Weights of a small GPT-style language model, trained from scratch on English Wikipedia: learned positions.
Each number is 500 + 25 x the weight over its row's rms, rounded and kept within 0 to 999. Layers, rows and columns count from 0. Numbers have three digits each. The size before them is the row's rms in percent of the matrix's.

# layer 2 MLP up, 512x128, rms 0.27, rows 21-46, columns 0-127
102:466560541545506461492470454504479540484538534474484528530480467467497517545530511507507516481516505544517486471521498497521483544489496470492512473443474455501516502539482483425554510487546498502517465501526502494520496530494518525532512498511510532514493483524499489492491504479499505495499566540490496516552526520490490525495509530507475487525500501510526488498500529514499494511521
094:482471520468540489499540494483524484456488509469477497505529541517507470510514479525530485464550470479499513491540502558494513482529479540539515514474533539484525516492461513484493462499485499509533518477550518518490477492466468501509483476524494540530488461506491533454502499496470511515482520547545526464493491534462484502478506473530514492505499451501463490483489510502520551536511
087:530478513456468522456502483531474486537548499521506531532499491486498511548482509477506469531470493518485492489506507498471439517463511482502519498495505511510516503543429485480524525485539529525551526496478491500536471463504495518513499525484484484481465493495507486566501526479554496524494486499514486518530505491515512503516487508520502493523553491524464490510488481515546574522489
086:573502498491496478533495519474493511473490541476471477510538488514499507519492523524467518486499512510515529492495545481488480522457504486510524519547528489436467501509500539495514504547470516524501537510510507508511449502514485462526460490517482462463505515443487468504491488522481507512538511509501504483510467514519528544504450491433505511482498539486522547515497529470521495532489
117:470545574532484480480496481503498509461521551536486462514477507447489539525475507537520506532486527510535487503519456502537544486518488506529473472463478489461543465492482526476500501525519538488524517483540539464473492487492478506501482548536514508519500512509498537527480502517508510478538507538500495521538512504491482479519471489532491479495494469486539483489473479516475516510520
105:486536501486466556501489523513559502558551542532498527513471466507502460470517536496530515511468505500462436480519524498483480471476479501499470480525486494436529494473474494466507521514505503490468510519502484527522446503525499482481529527531513543517508535485470491494500479512563489525499482513504488491508489493514509545507476502476491485504511499494442492524459482492491470502498
091:521530522526501476468470499557514489498507480511464496480501471507466512516514495490471494520427507463458528517555489532533497474506512452507497470521518511510520502506465546486510520519487476461474474518535496520472463483477458524496466502498519520517483487512490441479492485514501512483521463472474495479521483533517515461492461519446471520527545514469491484532526471477505489497481
134:524563442449509510480489520512517492492486505515468483473456506556520535483461475463528520492463526453492557497490520504487545489497508485504486522533509523455492503495508484509517511468468492554513517494482513481498543542519488467487544516518494471512492489516501504533513498504497498505492516500491532509539489476500501500480513536533529538447531471514530497511463531548490472505491
095:534482505531516494483483509538489504520463528531486504507530534441486488545493474461513450478488464486485555469541486520453513493511500501476535478504459518504494490520515494536523534539494457544495532488479499497459475533563495489498511516536544486534481479469505500490491526538554502505507479465488486529496510473478507461508518489494490482501534476531460484512484490476519492497489
084:508487498462495504481562467468529524546518529478516509509505492521544485492488509497507479506481537496479508513464538503463539537490518524430487476500510518491513546548459484505490529494469473516480563480504498513478487481506525501542493489550542478486510531470478483479503525519519511502510478477522481481472512439498507452514491458469556485511495486514497520473489507493509508505474
077:515516492507495433515543490517441475454485526482519509558482522494522504497506493476479521499556515503519493538520484561518512545467487467465479497477526494494536542483520469475487492493540523462509503530523472488467543454539545515498524489502497500476501473521532500512496471528504505499472479515497501495498512481519436488479501488473533507520506510517512470494481509494520481448505
088:502531541510489524521456508502452500480474461519469525494494509525462498500505555541497489453504521487504471505530528483492490542517496438496524506501498560499509486507487479516513454512485481501469455557501515483462468504503507490491513491541481499471532514471508501465477481486531469449514528479469516497540482487500518510493538484487519498507466487482515519541463506469458465516535
090:528510510469500490547485465526514447545510504520508501491509472541521493453512574512516545501497494551519502490507501494545500533458498500559518517540497456483452517521481499500508515459472490477511493499507531469481484540491510466494504532510532523468513491530514516516530489494537470494507517501430482498502529496506491473545491499473525506512486440503499521487516495491511488522530
090:495483512489474528541470495468491493505481492497526489519485535501491521467496535509509517514502464535497500498470476496521504499493493466517509515501490495500431542452549484491504515504496523551532476502484509480540484514540510461513526532533510452489561544460528562502487518516496488474447503525505491510484450464507506545472541508531527484487512478509490499464493471480535501500522
096:477485539483483442458516488525511467539528473470514518541528502468481519493531508485483483486506476516503544474528526506476511488493543509479534479524497513435488511503486420491522510507499479551506476496501509466519490477507474466481507505503502516514548482485541515513451495542526467460547487510513510499492531475500534482495487494449509501510494511506527501491524524501536554503481
096:476508483503505530533504498513464496446500571420489524499516490491516490467486532533461555516479478523516516511511501536509497553508501469496520524494534468499511525500496469478489508489513534526513490515503466481504510476497493451499530532531499490520508469476532481513491507526492515484504525490495496478520466464474497525453493471496454507507467452535495532513485516547547455511509
081:461521496535510479523520504475502481517577559496499499495508488509516486531475518505509464497538489488489487517520499448485463540503467467521486495495531548494464441500499486523473496532481480501520494477428463466504493480497500493476498494484478503522507506506474446483504537499549493520498509468461488448505527489502501492509511561516519451519491476490491491472528492517491473529493
096:487521511512492524488469519476524531467512514482571548484522535511505489510541455484508412462513518537502491489527488502534486512464477491510495474480504478504475501511489506492534548517501511495530526520478470555509486484523468483511493528494503491501460460498517507421487487483461473515514501502460509468492520504514512484524528497509486488466507527514527483537478509459494501535471
109:470546494490536501519524498495506468517524497497512544527512519539497532531500515458510455526528492522476525513450483508545490476505526488496517518457473521520508520511501514493499459489477494486484501512476535483466487471477472467508441502540488565518501528489492471457438516462514520498506508494497516557526508469511500513483530475513517509496535517505461477486493546512525533512546
094:518488448505531552491490483498509505548529475505517516421463492514464524531464497492509478485504481482504533520550526503468491497516484496480502534487508532496473496502526483498531540503466497502439531465490500504503552491501466509502532492530489514545524530483499539504506447496487493539508508494507533479517524517500505484530477469496487516462506511511484481471501532514454510518569
103:483520462471500504486515496537534505460514518521475510450500503528522513547482474454546548495483463512531560499508536515522501483513486490533522508487485543508467483536508431497518535483509486545515502487511476503543498499483547452505516501480497479486482529509485499487456482523515494512462516488510522523486539483513483498509485502477495502461501493500483493470507588497524514524501
104:513499498503477457495501479487490502497526494509495573527523537487493484515549516526531481476467531512488448502512484507464562491474442518461532536469492495445512500520458499524544488469502509510510536448485454518505474504517508536495519522476495505498506491507494497517528491463541517494483481508485531495533507527517531480483513474450473506479546524524530481518516493498501524462496
079:530527492488442514483515491531486528487503496495491489492520458483498486549512499510495510483490519554492512534497516491420511484480482522517514506528472523511539464521468510505470513537486519489504545484497513498447495547491486525488539494498509499491541478481500476491526523506467496494474479499511517521551533459456513495483469534438505496521497495544505517448527514484523536520545
109:507544520494449470495521486497539537468543506533503480501497485477501500523505465515513452526524466506520516492511528446474488547507524481458490488480509485502464484520465519556495499516503496482471516477468509505521455526514461506521534488527482498533489460473471500529540563490535479466437513505499483507494503516473510510479491471494501489484513469518498500508472484518524492551453
111:515482489478471488503530531468510496447515536500563521445460482531491489553496476451487445494517529485495520465514521455490506534495521479466507496507518523530464506460539512520507494506533538531528518469486498490509522473520504478481518490495462485495458484510494504457486497533494541490479476460492530518462522473505512472528510544512524506498506545502521478483501524526532481508517
105:510483520478460521494470477482467482515535543514521535502481513496466519503565485483518530484450495475476492496502475533489485506486524506425531504491512481555527555506505511520487463505520499529522462495467548484507489448511505513492492504502523469483510510458479480511503493519546492522538525474483496472465525497496511471496507555497541520491513480501539511502534487538504520464521
# layer 2 MLP down (transposed), 512x128, rms 0.219, rows 21-45, columns 0-127
104:524535518537503531441489551516507474523459505522513510510487490500508531499500480495493496532525509497500486507450443488513514509500490556478479423520458484532521514500509528517464562515541487509523548475489499527493537485500539537500502514523468544508511504489500510540490487517481482487480490507512546490475527558489510500519494513480509529481479529524471510519523511502478456482512
098:528521505504492511507468519514495448552502521532522548478498526480501492462459512466495508496464480518508501475502441525553516479525506501451478449525542473494487485481519501545524484505530537488530482526519457501473465489504514482528452513512512491505488494479542487483483540477515482490501487523461468498457474508507497524485517490453479487527487488535504472503495488550502493551485
098:532515518486519467551481510490472505476564489510496520497505487517524472520497524515474567536485517531489541510511509462508500538478491492478518492492505515531502496504514503477545522468524506526512484492502477474453496501462468445486528531511509430472437511492522519525505468513463472492447501508525483497484503478506481479546505550526519504519500530473467484508505500504473511532473
101:521513480514511512521462521470534525505504512556493493445493529526510486456449517503422510502537478506525557498485480492496489521470499493515480459496521478473527519534546511541508500531479475491492500473492481516512510508462487555509509493555482476515497531504517528510440472491518471499548487492515516500506505519491462517525473528511495510507544498481488504513455476474483529515511
111:514489506512498526454509489509481496502492491510479480501495518457464514504482495463521500454516499478548491489485536437499521530498518528464472472487561488539548490481486483497486446516466499501489511476518507494496484505504479477471507506503462555515507500528482484507554503550485481470498497477499530464463488485476431525542505523503537521505504518535533442486508478522509530493513
091:461508504558492505466428476524517519526491499444518491489503475516517500459502523568523535482494496530547472471532529519447529501498528487525486523517511522480498482536514490488549484513520460469490521539526533496490492463505503471527452493529549518500499521542504488486509529516506465484515505526481488508523530511496498502491496517504470507479501515506507453506523469521545487480513
095:498496478505460517546473490505499521548479480517537511484464561473465498481499522445495469512540494508541503510451507459484492503455501506504505525532470503502497498483549500532503470474515513534473525463507500515521461508552547486529526520505465515503523497506519523533485518466539512486513502526510515491481486473475517525485506488482516484488441491520499545439473521525532499483504
121:501520507500500431494466543472492534546511477490493471476508484506516519489477484525520515507510499460532489492478488476500497471511506529526500491495526526486528475503523542477500466566481453483487497510524472520538449475478521498455508490476516520485513503507503540469506481492534526511491478568556527512478564486515479454509501494472501497517494528489492524529523478456467515493492
098:505489470512482539482480498494472511553530492518490517457499499515516536536480511502488495494544506505549495478469526470479478490525512503468454496531534503512483481459501495484429486488506476523528491497486492508513473545512498490460500500525516506480483499524517512498494485499492496510447485475482529495430529536541507538482489432446503486499455508468503500466519447513515472510516
087:521544455491491514491482487505492500524508507508482485474539465502493491485467524523526486470457503457500498544527526507496507527481512496504466496532522527462504461528518538501481526499491490542475564515451529507503526483505522539514508537549486523555499527469530519532507465495470496556495476533465508529493511481480463466529536522537481489498484502526511509537487501525478489529521
114:495540501453489480530476517500490512439478485505504540439476528521501517487475473450503523546523503482485513517485491498461544502475548505463512504473470510514511544474506501499539526491510500507484492511487515525458483509469462461466522542525509517464472511479489483503503508518455521473482539502463488484466546494522532496503483471481471546471449479496481503497502469490510524486477
110:533560472462494525469495474493507479509501538497544505508521502446514533517519499540542483492518463497498459490499492508524521499475528538555455519514519460524511514500532519510518545495528510507522525465512519514538541496543502523534518526530484538515495519548479509509502541469538507524509519569510521479485483501521492518470467515533484505480522475488535471489508516509494504496492
094:467533496523500490490488516505530511468493506545503563464502502471463538504494486483507446474500468458496489451481487553480518494491508449457482491464471508481498516493523473494490493504532490504503473512518523496526515464517499554517429467547471478501520515502489477499469481523488501541516505521532535506487479516485528525471510464496478490493515530497502505505494493474514516422474
076:490514521481499497497507512515535518497505497529487505457518466488471502531489495516499453475550477498505497489503485534487463476486493513472530572493472509508469538524515546508480483530478521488514550501451511543493473500479523491462520516484519486511539497508483544506462475512457475506491524543460482505481531485491445536527534512471475514487473478495524508517548530539528505468474
096:495508542494493469485506468509510476510479483425479488504513535478541500480485489478521497449530492448542503496513540488484504481513530538498515525529517522473500508483500421522524480489501483502513466521515492496521538497481463457458489487478476538486461481539539485473481470515484487433544496502510535479517531523506477481519496491496502488512533509506525507463542495493507531509493
084:495525491527503484483531470529509514484543505521534499500483509503522498555527512522497466459486522476497473450511498518497478436474477540523498532515448554489529512502496499476513477549503501552497528501520524504493520462523509535517493493500522483504495545537489498485497473470502512534499478507487488497505497542497462511518492458476503528548487522453476467513520495499479539495426
093:493444482498504501519497554513482523485469466476499470494472468471461518484521497507463522464536494519488495481504506516512515497505510537457499499493509467522563542505504498508459519470515533493489463487479539536493508515534508522529543503481510526475529459478495536564514484456486462464525496530505483476518525513476467484504484501451511497486502534541509523503515515538477503455498
098:529485464478468523518484519486494527448472462521485454460506525506546486502541504483502501515536553487515519526506511509515507505529492541503512504504523516498519528454536515521529530510557495502524453468500459476509492505491486498516534493478549485474487505448466494493466461512531504507491525464495528508453514471494447516496485501528507520461478499500527434506522489512501514520516
111:512490528490537500474499522516503497524519448484523489466533510445513471483490471541501494512467456462516469508480508533499502527490533515555491502504545514477510497471487496509502508482465509503473493470545525563512524521480537507534497559508527482498493520570484512490489475445539489499523519538473513517489504499501511502502507470491481550497474518556495532508501497510492502473540
099:499489491502508507455515477543521494459458512440484537527488470507505487472495524508532494511477547485525526478488487558493527476502474491533549517492478531502482526493486482515524523468509545557486486483504506487508519566515504565531465485477475534494475493516502486530511492493494508509517458507484521475487497480494468507473506468482512530556523496476544497507489481555496517485521
103:503507509539512529475481510471561478510472476446475465469467497523519481484537534550536517515507522481525476523503503540472523490468483520526501513480533524485522493509496489496475508507499492504520473545527464528521543509507510497470560521439468533484504506503496506491503540469517539506488536462523496481502477528511491497454480517491502484494480484491466478516465521496446452521489
108:511522502528480508551484499496482504481551502503505473565521467491529478490501449476466518506531497492476501486467506558516483523491512515474501518453519527527491550479444469480494506515506519503482508507485475534465499492496511517519507498490490508494470551511468516491519520461494480510514536508543483460506549448510479443512495507495478499560486513534488473512504507495484464536460
102:502519486525518464518515505499496546542522511498539506528485491477490516508552477474492479511547511496511498424505481507543503492499507479487494507451507523532482508543483493448511505482535539521487502529503505530523475515534526485504481463479535545557502516522466510521483471452523517454503516499511531513512506525540502487510508510489482481548499500468496449527487507497494495470436
093:536532464467501492483461507487541540440504495495491502525531527540508532485475507500480471506510454497498520502525535527486459474529504470494495493467459522523524474475527525518512488472484527494471498478490466479497448495479500450463480486483480474506497505519491487508507523534505503536510505505553482485546499455474489512503509554489480528540520458482530473488491530513529471480450
101:507538541510505499482485503481520476485489492564450488469489499452476494484461465471504449501505454466475493507477513489516509484430507522437500511493489488474497515504501492497478487504528503495473516516485478527499552466543529538502483575499476529474484500500501497516503456490492489497511520518509495490469524524499528522524482472512517457483487482522502492541482465532486524468453